Weights of a small GPT-style language model, trained from scratch on English Wikipedia: width 96, RMSNorm before each block.
Each number is 128 + 32 x the weight over the matrix's rms, rounded and kept within 0 to 255. Layers, rows and columns count from 0.

# layer 3 attention query, 96x96, rms 0.0661, rows 0-16, columns 0-95
[[ 87 121 129  93 132 136 159 129 138 106  95 137 152 197 118 151 140 108  99 133  96 136 126 138 166 135 101 125  93  86 147 138 157 121 157 128 144 111 117 103 158 125 160 110 170 113 157 118 119 137 161 150 104 125  91 151 133 158 114 144 109 113 109 152 112 143 117 157 114 112 117 141 115 138 129 129 167 142 119 121 128 151 140 156  96 147 101 148  79 112 127 145 143 122 124 144]
 [143 147 158 159 125 145 119 125 123 181 167 113 120 133 144 114 128 119 145 185 112 122 127 158 156 129 147 111 158 138 170 131 126 133 105 105  93 154 153 131  61 110 144 113 120 130 115 122 120 149 118 127  84 137 109 140 133 116 104 117 128 149 119 136 118 124 123 173 148 123  80 142 155 132 146 156  95 122 121 122 111 139 112 151  94 147 135 155 140 142 103 114 117 129 154 166]
 [150  87 119 129  86 180 156 114 144 128 155 135 194 102 115 145 133 119 118 189 122 136  86 151 115 180 124 117 158  95 110 105 148  96 128  88  86 109 155 150 149  58  91 137 102 116 141 113  76 175 111 152  43  99 153 136 124  95 171 134 114 116 181 112 137 119 106 127 146 114 158  96 145 154  98 116 147 106 129 116 123 143 110 142  88 121 129  98 165 174 152 115 203 115 167 147]
 [ 77  80 140  57 144  59  74  63 107 110  93 136  84 156 142 118  99 138  74 136 144 155 128  88 150  63 138 115  87  88  87 155  97  87  74 117  88 130  74 169 155 128 154  88 147 106  91 141 186 117 163 145 139 131 125 100 131 129  97 164  92  80 190 140 138 222 113 178 109 132  87 156  89 161  63  68 113 160 104 159 147  63 133 110 140 114 130 192  81 163 206 111 121 131 160 112]
 [ 98  71 170   0 178  83  51  65  97  65  72 101  88 219 176 136 108 146  57 153  71 172 133 120  94 111 100 161 118 200  82 168  73  23  85 162  27  87  99 138 149 114 185  82 113  71 110 100 114  99 118 169 104 174 125 124 138 129 177 176  85 125 194 183 169 251 111 171 123 111 190 160 134 198 145 110 116 142 129 163 157  52 137 105 109  71 145 163 132  68 167  92 126 120 143  85]
 [181 135  98 137  93  77 167 163 137 162 130 131 149 108 153 106 175  66 158  88 116  44 110 151 125 179 102  99 113  99 119 125 158 169 163 104 161 143 176 124 158 123 159 150 113 159 153 148 103 131 126 110  97 115 124 176 109 132 117 139  67 122 116 171 141 138 132 122  78 145  89 174 158  83  70 134 162 131 155  68 176 131 118  60 127 125  99 132 159 127 103 145 114 142 141 149]
 [ 99 135 117  97 142 100  91  97 153  77  60  99 127 127 122 106 113 165 125 140 102 160 128 121  86  75  83 126 127 115  89 127 122  39  92 110 123 159 137 132 144 179 168 132 119  93 113 103  96  88 155 130 135 100 128 102  77 123  91 159 136 153 106 134 106 135  96 103 128 130 115  72 104 171 135 114 111 156 145 124  75 104 111 122 122 153 158 115 135 130 133 167 138 127 136 142]
 [115 165 100 135 126 155 148 134  86 144  94 101 134 137 137 150  79 135  99 130 131 121  88 119 165 173 109 146 150 149 106  84 133 203 151  86 128 157 163 170 123 134 129 143 110 154 143 135 173 106 104 107 139 143 155 109  97 190 163 157 156 141 128 149 114 152 102 108 148 205 128 140 178 130 129 127  41  79 119 133 136 194 110 178 129 100 207 194 110 124  94 178  64  82 124 132]
 [112  92 122 134 124 129 116 166 127 148  61 171 148 125 105 100 168 139 171 131 162 122 101  93 130 108 156  92  75 109 148 150 141 127 184 208 150 119  87 130 171 119 157 107 117 151  61  96  95 115  92 142  81 114 101  81 110  85 111 136 121  96 153 103  90 143 124 109 133 126 185  92 166  92 142 124 155 127 132 115 115 125 138 167  97 126 142 108 125 128 105 158 163  92 106 146]
 [ 57 144 131 122  99 128 144 124 125 116 107 122 147 135 115 175 102  85 123 170 101 146 113 181 126 122 145 146 190 131 159 116 160 113 112 113 128  75 118 182 129 155 134 138 105 122 141  97 109 135 106 151 138 109 157 149  99 119 166 147 110 133 125 108 133 124 109 115 139 167 140 135 156 151 135 103 137 140 151  79 136 154 116 109 125 156 135  86  90 161 129 127 217  96 184 136]
 [143 122 157  89 143  77 104 121 111 135 104 147 119 181 117 176 157 139 158 112 163 111 116  88  92  90 136 138 165  74 116 139 121  97 141 113 149 133 109 145 139 152 157  99 107 132 105 158 114 124 107 125  95 128 139 152 122  93 137 141  91 122 190 124 141 185 135 110 133 138 154 149 126 133 136 119 136 138 107 144 136 135 155 113 159  58 108 138 139 104 185  84 172 157 198 135]
 [ 88 126 136 110 170 108 114  86  65  87  92  63 110 156 122  91 100 184 116  75 124 156 137 123 124  85  80 169 104 127 133 172  87  92 130 183 167  91  86 141 105 169 158 126 149 144 159 140 169  90 180 143 228 186 127 115 145 138 137 131 126 162 101 141 134 187  98 113  85 151 136 149 101 167 124 135 111 151 169 145 122 120 137 120 159 102 157 138  62  69 140 153 111 108  77  91]
 [ 96 157 133 129 155 141 145 121  88 126 127  73  95 115 127  68  61 217  95 120 119 130 159 134 140  99 141 153  62 136 153 152 116 120 123 188 137  90  57 129  72 141 198 135 166 169 125 166 168  81 157 124 255 146 113  60 136 150 150 101 104 162  88 117 120 144 110 152 106 170 143 131  69 151 122 111 122 119 223 130  61 150 143 151 147  87 169 118  59 149 137 141  97 119  10  52]
 [ 77  59 170  63 214  69  53  90 143  81 109 141 141 153 145 108 139 105  88 146  49 173 156  96 154  57 151 104  95 152  91 165  93  49  81 146  67 102  85 135 165 135 178  39 127 115 105  63  81  84 148 140 113 135 138 129 104 127  82 176 110 122 203 119 151 212  84 135 138 147 129 151 106 154 157 150 132 147 159 121  63  45 147 114 142 109 160 152  78 127 138 140 166 122 147 138]
 [ 84 142  93 117 108  59 140 156 156 100 122 170 154  61  56 135 134  59  91 141 133 105 117 134 144 143 151 125 149 154  96 161 136 133 107 207  77 180 173 111 179 121  78 128 121  79 102 168 176 181 135 115 142 115 109 149 117 121 118 113  58 108 163 162  69 168 135 147 103  90 105 113  80 188  93 129 169 162 128 155 101  97  37  60 169 154  90  98 105  79 109 127 157 143  92 189]
 [147 123 104 181 131 180 156  97 103 122 133 128 102 135 140 150 128 145 113 157 134 157 128 131 164 133 122 119 156 161 148  95 114 167 130 114 153 135  76 130  93  97 107 100 119 191 174 119 137 142 118 133  72 142 148  74 127 146 146  94 167 132 149 106 158  80 100 134 137 156 145 152 162  90 135 113 123  64 148 109 166 168 104 218 115 138 119 176 136 130 125 117 109 118 132  92]
 [128 167 130  72 139 112 120  95 118  94 110  96 154 148  83 119 160 136 162 121  92 121 116 110 132 153  95 107 116 113 117 134 122  96 133 171 166 183 112 137 185 153 122  73 127  88 140  79 101 140 137 106 127 111 147 100 123 147  80 145 134 102 159 252 159 125 125 139 159  93 148  77 130 111 165 176 109 210 117 145 117  42 177  98  91 156 127 197 134 130 106 103  76  81 151 152]]
# layer 3 attention key, 96x96, rms 0.0659, rows 0-15, columns 0-95
[[122  89 114 152 128 110 117 127 128 120 119 126 213 165 162 136 140 121  75 127 123 129 106 140 150 111 107 136 110 169 157 150 116 159 141 123 113 121 151 134 133  94 118  87 117 186 140  88  97 105 109 120 124 143 121 118  99  98  91 126 135 117 197 128 102 130 156 141 151 132  81  87 158 127 110 183 125 115 106 140 128 141 133 131 115 130 162 103 134 160  74 108 118 146 255 124]
 [142 156 128 143 138 155 124 145  91 153 153 121 126 138 138 140 173 114 147 129 179 127 102  90 154 159 128 134 114 109 169  80 152 106 129  89 148 137 116 162 117 173 118 147 141 164 149 123 153 135 113 131 103 142 105 177 103 171 104 142  97 144  91  89 118 136 122 166 112 151 149 114 125 128 122  75 156 132 169 122 117 151 130 130 150 161  82 152 165 152 185  96 112 112 111 129]
 [138 108 106 108 134  94 113  51 125 118 110 154  46 128 111 169 150 114 180 153 120 119 176 134  99 136 146 139 132 106 121 111 120 130 134 111 142 159 120 107  77 136 133 123 124 114  51 138 150 151 143 141 105  97 172 132 181 120 161 204 104 138 173 159 195 168  95 163 130 120 128 134 107 157 120 101 107 155 162 183 156 149  78 146 125 129 127 146 101 131 103  91 147 156  76 104]
 [ 93 173 125 136 136 134 166 181 138 155 113  96 130 144 186  77  74 195  52  74 140 123 162 114 173  90 101 139 103 157 143 196 125 104 136 116 146 101 126 120 135 126 160  99 149 123 154 123 107  97  77  53 170 158  74 104  66 163  73  85 144  91 111 101 100  74 162 115 135 157 115 106 169 119 119 159 127 129 143  82 130 136 205 131 114 139 100 135  81 102 193 182  93 126 131 149]
 [ 92 143 152 137 169  74 136 146 168 103 116 144 133 105 160 134 100  96 123  98 103 114 160  50 163 109  97 106 110 181  99 100  96  83  95 123 150  96 110  87 168 153 146  82 149 114 165 125 113  83 113 146 159 102 148 122 119 122 112  62 128  88 132 134  88 108  86  62 132 157 122 162  92 110 177 165 153 131 154 119 114 107 138  91 115  73 119 147  62 144 131 148 106  95 135 121]
 [ 92  64 124 112  78 119 139  99 120 102  68  98 142 238 136 176  94 118  75 169 107 146 132 145  74 145 126 142 135 153 104 140 140 108  85 153  81  92 139 152 121 130 146 138  76 122 130 147 122 124 130 127 121 123 155  90 123 122 128 149 121 121 121 148 183 144 143 113 117 139 112 135 138 143 111 122 104  90  98 129 119 137  82 144 126  91 138 107 119 102 157 106 178 131 165 121]
 [110 249 140 148 124 145 154 183 130 158 169 122 115  86 121  74 123 157 165 136 125 103 133 137 118 134 113 107 103  91 153 145 160 136 148 118 137  94  77 101 154 145 129 143 156 103 111 159 133 164 169 137 185 154 130 147 118 131 107  68 143  96 101 145  72 114 109 150 109 130 102 109 137 137 164 138 115 201 144 120 118 135 147 114 159 147 113 127 153 126 103 111 100 141 107 140]
 [118 150  90 131 106 102 110 125 131 120  90 116  98 182 123 125 105 152 118  46  96 137 174 143 137 135 126 112 103 113 102 157 195 172  67 102 139 128 122 125 164 155 136  82 146  91  81 113 156 123 211  81  77 122 139  72 130 171  76 139 136  98 158  61 172 121 133 139 145 134 107 157 133 139 106 157  97 137  98 129 109 120  91 137 103 162 108 121 150 134 107 168 155 109  89 139]
 [132 118 100 144 141  85  91 118 145 143 117 122  76 119 127 128 131 111 148 133 119  81 161 121 130 114  97 119 126 116 112 164 106 122 115 142 123 114 116 130 100 111 175 125 153  81  99 168 169 131 108 102 167 127 155 159  81 112 174 136 110 118 129 130 131 117 144 122 142 136 131 115 134 162 112 145 128 114 112 113 160 125 150 136 160 103 153 137  98  89 143 108 121 166 150  83]
 [180  92 127  94 148 129 151 108 126 104  93 115  83 140 127 176 104 116 104  98 111 107  98 109 121 120 129 152 113 133 123 163 134 114 112 109 129 123 144 143 135 146  92 109 148 108 129 121 153 105  92 140  79 120 156 147 142 119 140 142 146 101 167 163 134 149 115 130 114  72  88 131 134 149 129 158 137 175  94 121 127 119 174 127 127 106 186 127  60 111 105 138 136 144 172  84]
 [ 81 129  77 144 141 165  93 156 101 192 154  84 181 150 135 130 133 167 128 118 112 168 144 138 117 152 139 136 136 114 146 135 163 177 138 109 108 157 124 149 151 125 112 113 123 154 108 156 136 153 120 172 110 179  45 120 101 126 118 130 186 173  89 119 131 145 144 149  51 134 161 136 123 135 107 105 124 105 127  99 125 170 117 139 106 131 109  89 196 147 121 171 155 175  61 147]
 [138 168 133 117 152 121 131 150 138  92 128 166 129 123 140 120 144 123 118 161 107 114 133  96 136  94 124 122 142 142  99 116  94 128 109 184 142 117  57  92 132 123 183 138 133  98 111 131  89 109 176 138 137 103 131 150 160 154 147 119 108  62 156 156 104 173  98 135 147 149 153 146 101 128 120 134 124 192 157 162 122 125 143  99 102 101 125 150  77 126 122 133  86 112 124 114]
 [170 117 145 135 165 149 142 117 157 113 177 183 141 109 153 138 139 130 141 180  52 136 136 120 160 102 117 127 149 142  91 127  85 171  75 110 123 192 114  88 186 135 139 146 177 149 103 131 127  90 163 186  93 129 165 136 128 139 173 121 124 137 148 169 112 124 122 108 164 152 118 108 149 113 139 141  85 153 153 150 145 111 119 107  98  79 130 209 137 186  94 139 114 103  89  87]
 [145 131 193 121 174 159 133 123 145  75 165 117 142 119 208 132  76 168  71 179  99 178 129  90 136 116 129  99 131 216 107 115  47 134  69 113 123 151  84 105 150 148 144 133 167 132 163 112  87  97 107 173 169 133 122 124 127 173 160 143 121 137 117 152 123 185 125  72 131 168 149 119 156 134 160 154 141 141 202 102 103  97 145  90  98  80 147 201  79 206 132 114  69 115 129  69]
 [157 121  78  70 119 119 158 106 113 184 156 115 121 132 137 175 113 118 136 192 134 115 133 161 134 153 101 109 132 169 187  66 168 115 138 139 197 100 137 160  74 137 138 116  81 192 186 131 106 156  76 120  85 173  99 122 101  87  87 161 180 112 184 131 196 161 190 154 134 123 131 122 148 171 103 119 152  68 117 133 159 118 115 154 145 181 179 109 177 153 139  73 111 155 195  98]
 [182 168 160 128 156 139 123 149 139 103  76 115 135  62  75 152 146 102 139 110 125  76  99  97 114  82 156 117 129  87  61 128 115 129 135  38 119 157 159 115 116 118 119 126 203 119  94 123 158 155  98 168  94 100 215 168 113 154 176 184 103 174  97  82  69  58 104 129 189  57 144 134  91  90 152 127 178 155  92 163 138  20 135 143 170 110  86 139 119 114 102 128 109 113  68 148]]